config.toml
n_layer = 10
d_model = 64
n_head = 2
n_kv_head = 2
head_dim = 32
d_mlp = 256
vocab_size = 8192
activation = "tanh_gelu"
norm = "layernorm"
norm_place = "pre"
norm_eps = 1e-05
positions = "learned"
qk_norm = false
attn_scale = 0.177
bias = "all"
tie_embeddings = true
parallel_block = false
init = "normal"
init_std_qkv = 0.0674
init_std_o = 0.0837
init_std_up = 0.0965
init_std_down = 0.0965
optimizer = "soap_variant"
lr = 0.0082
weight_decay = 0.0
lr_head = 0.0105
grad_clip = 1.0
warmup_steps = 200
schedule = "wsd"
decay_fraction = 1.0
decay_shape = "linear"
final_lr_fraction = 0.0
batch_tokens = 32768
seq_len = 1024
doc_mask = true
train_tokens = 119700000
steps = 3653
dataset = "wikipedia_en"
Each number is 128 + 24 x the weight over its row's rms, rounded and kept within 0 to 255. Layers, rows and columns count from 0. Numbers have three digits each. The size before them is the row's rms in percent of the matrix's.

# layer 7 MLP down, 64x256, rms 0.0957, rows 0-63, columns 64-95
097:194135168122111146106109128130138112109126095099161132098144144164097138135100119109124073150118
098:136128127142159146113132102116117133110107142188138104125167154146119115105123135130154123152130
098:119161137121135159134110134122150153139121151135094178135090123138093137171135123123098162131159
110:151103153129172120129106128154109140152147126126139152096110151169122140146128143103153144140179
095:117153127155152111118077136128108113151140123094154095143096113130131158140129121144151125114091
099:149118100082171082131148105139128165120148139119159132168132127134193088133130163122141159148149
098:104124138119122123140135115125114107121120109160111125118136087155134134108106121106126122144129
092:110120120131128112099135118129123122134125153171106116136153115107095145108132139146094119082119
107:099134113137169112111150142144173118096099111100128142143094093135136109112141100151127146116115
095:163139127144106119091147136105141174109109168122137148193118097125117101109146191146116180143133
104:114129139143101120121063137139128136172128128078157114096101164111168108117122114104066128125089
093:125158122155125124125149097081195174120130102102086172150134128111122132117109093116149142170167
119:133166126141136162148081165088101105162136124144151121128178118142152144146104170175120116122122
092:084153157153141159136155124137136104134140141045099128157119121121173122157106157091147139113149
096:140115118132135170093110078119085122156128136142170107158146159126149112145138108128133119148111
100:150161127123133144135136127126134097115091145130165089112081122110121157109156153130139118171145
106:137118111117148119163126096126094141125107145142128128102128149122124117133131146108133120142168
100:179122131139188102153109135126158158148164116163121151165093144113164113125134110157116145153109
091:123102143131148115164153141111102112131126136175164083129141135133101106104128102101110131134106
095:118154128133088077125116130123127146070131114171158135093134141158117153119162182122164126165146
095:133107137137137117110124141147106109130084109126097182132096139142133113114162139129122120159124
097:119096110103086092122140152105120103048115110168160139131137153100150144125126143130149124097126
089:105123137151136134166121116119124149160142155143110116126110095164116101155060101147143123108137
092:145129140138094119123163108146137149165134101126121087108131114134124147120100141124104165152163
089:157131112183156098118165115177115111108112128105110126157108152102131108136118140091120081111068
109:140149083107169100129118153118116143159120167105120204111134162134165137117165160131143143121130
110:110121090147141105132095126104122142160109147162126142094111121147110078166147141054128098132099
085:143116119083100077143135081131150142151175132086089132163122116137081109121121094136101160120131
097:099163193155084117120109100137125088156147191111146148142157133149148123109127099119138109121124
136:135143165104099138135113109123138123172171137128172148131176156151111118119125105105124105129152
095:119133147156089125124099127142107148148114155115141130140091120111113131151111112104096142136124
098:139115094137137134120125127105147135145161171160127078133171087131112124141078135151123145141171
102:144138134127104129083135139142124114119106157117150182100186150191153158158152118123141124136123
094:119187144115130151174108117116089109102124162050085149172148114114124183154165126095132098094173
103:149155153122163135126111142173115182167140086072122092144134143173084131119165117142122119158140
095:090107126176190110091098126145130144149144086127128146138106105109099069089154133082152122140138
088:147162118151145138163125133117149124127110092143141139135120150117112152137126141116153151141160
105:161119108148125089107102085105074149113144141140119156069152153152128167106160120124107102181119
106:130128120143120104107097178128171130129135146134145085142070115129116134148105096115123107114102
092:143147115170159126134144118117096124122148135123115122122117150134173152121149176116165135141150
102:133107120151134076162104160156102123124121179113109133129122120108133108121113113133075099149118
097:105156138102128141138124112096080199135116114121142161151090168112114131130115135112129143146151
101:128139124104084080122075111138131123099110127128184116125115125117116124108149116126111121115133
097:136143132147120166109136088147155131137109116161140119107105097169129119133119131130122108169097
107:126113100159172151095143124062127087108112139146097118134108137113164087134155109151160117147152
104:146151168117109161148142131154153121125116151109161125123146071150117187136069136160136134148127
105:111136170125118093111078090131121130099149118132125128120180115135063114087124098118134132128175
104:143123113099182107145118100137162145144171122164135093139164136126100109149135107105128146152126
086:110145137148139177141107133097130098157101124119140146148091109161150150122100131070126102115113
119:177086100108158146148145152134183120127112169179153141111193129110136136120134109155154084074115
103:160145145120078086089123123124115123082110187124125118138100100121101163094096137178112125113134
106:130135138141157163135158107107115114135108146104139109157081133129103113099139131126058133132130
090:130121108112110081137118091117133176107125146158094170095139142132144140125135155120094129138122
095:173128085104091122123161098102133076139182153129154089142111113117128084170147105126140130077103
098:110145143120074101112102118156149150113136104118120180123098134103149137145166119134136128146113
084:137148108171159142130115102095089123139115174129149078133140131164109168095128147136169091110145
114:130107104157108164100141131099127098123094089161153058171135129129125142160106107154104100114123
097:121115144121131088104107152142140180127130138132107146146168110053135143111098124113100164164131
114:125174147156112124118128130136122106137143135105158149135102114130135089111161106157132146092100
098:176109104149124099143128151104087165096130197183153114126144130120119151178141159171124148128103
095:088106116114151057165118081136121152146100142134128127173145132027129125091136139146146146096134
101:113117177128150169109129145141113102069107165112128114145114105112150157124095138129119113147196
095:145115122088137088111130088168133118101148145169143124106141148122114125167158164152156141119083
096:118096137139103130194072131112120132128147139106149123132112117135159108110167120149095109141145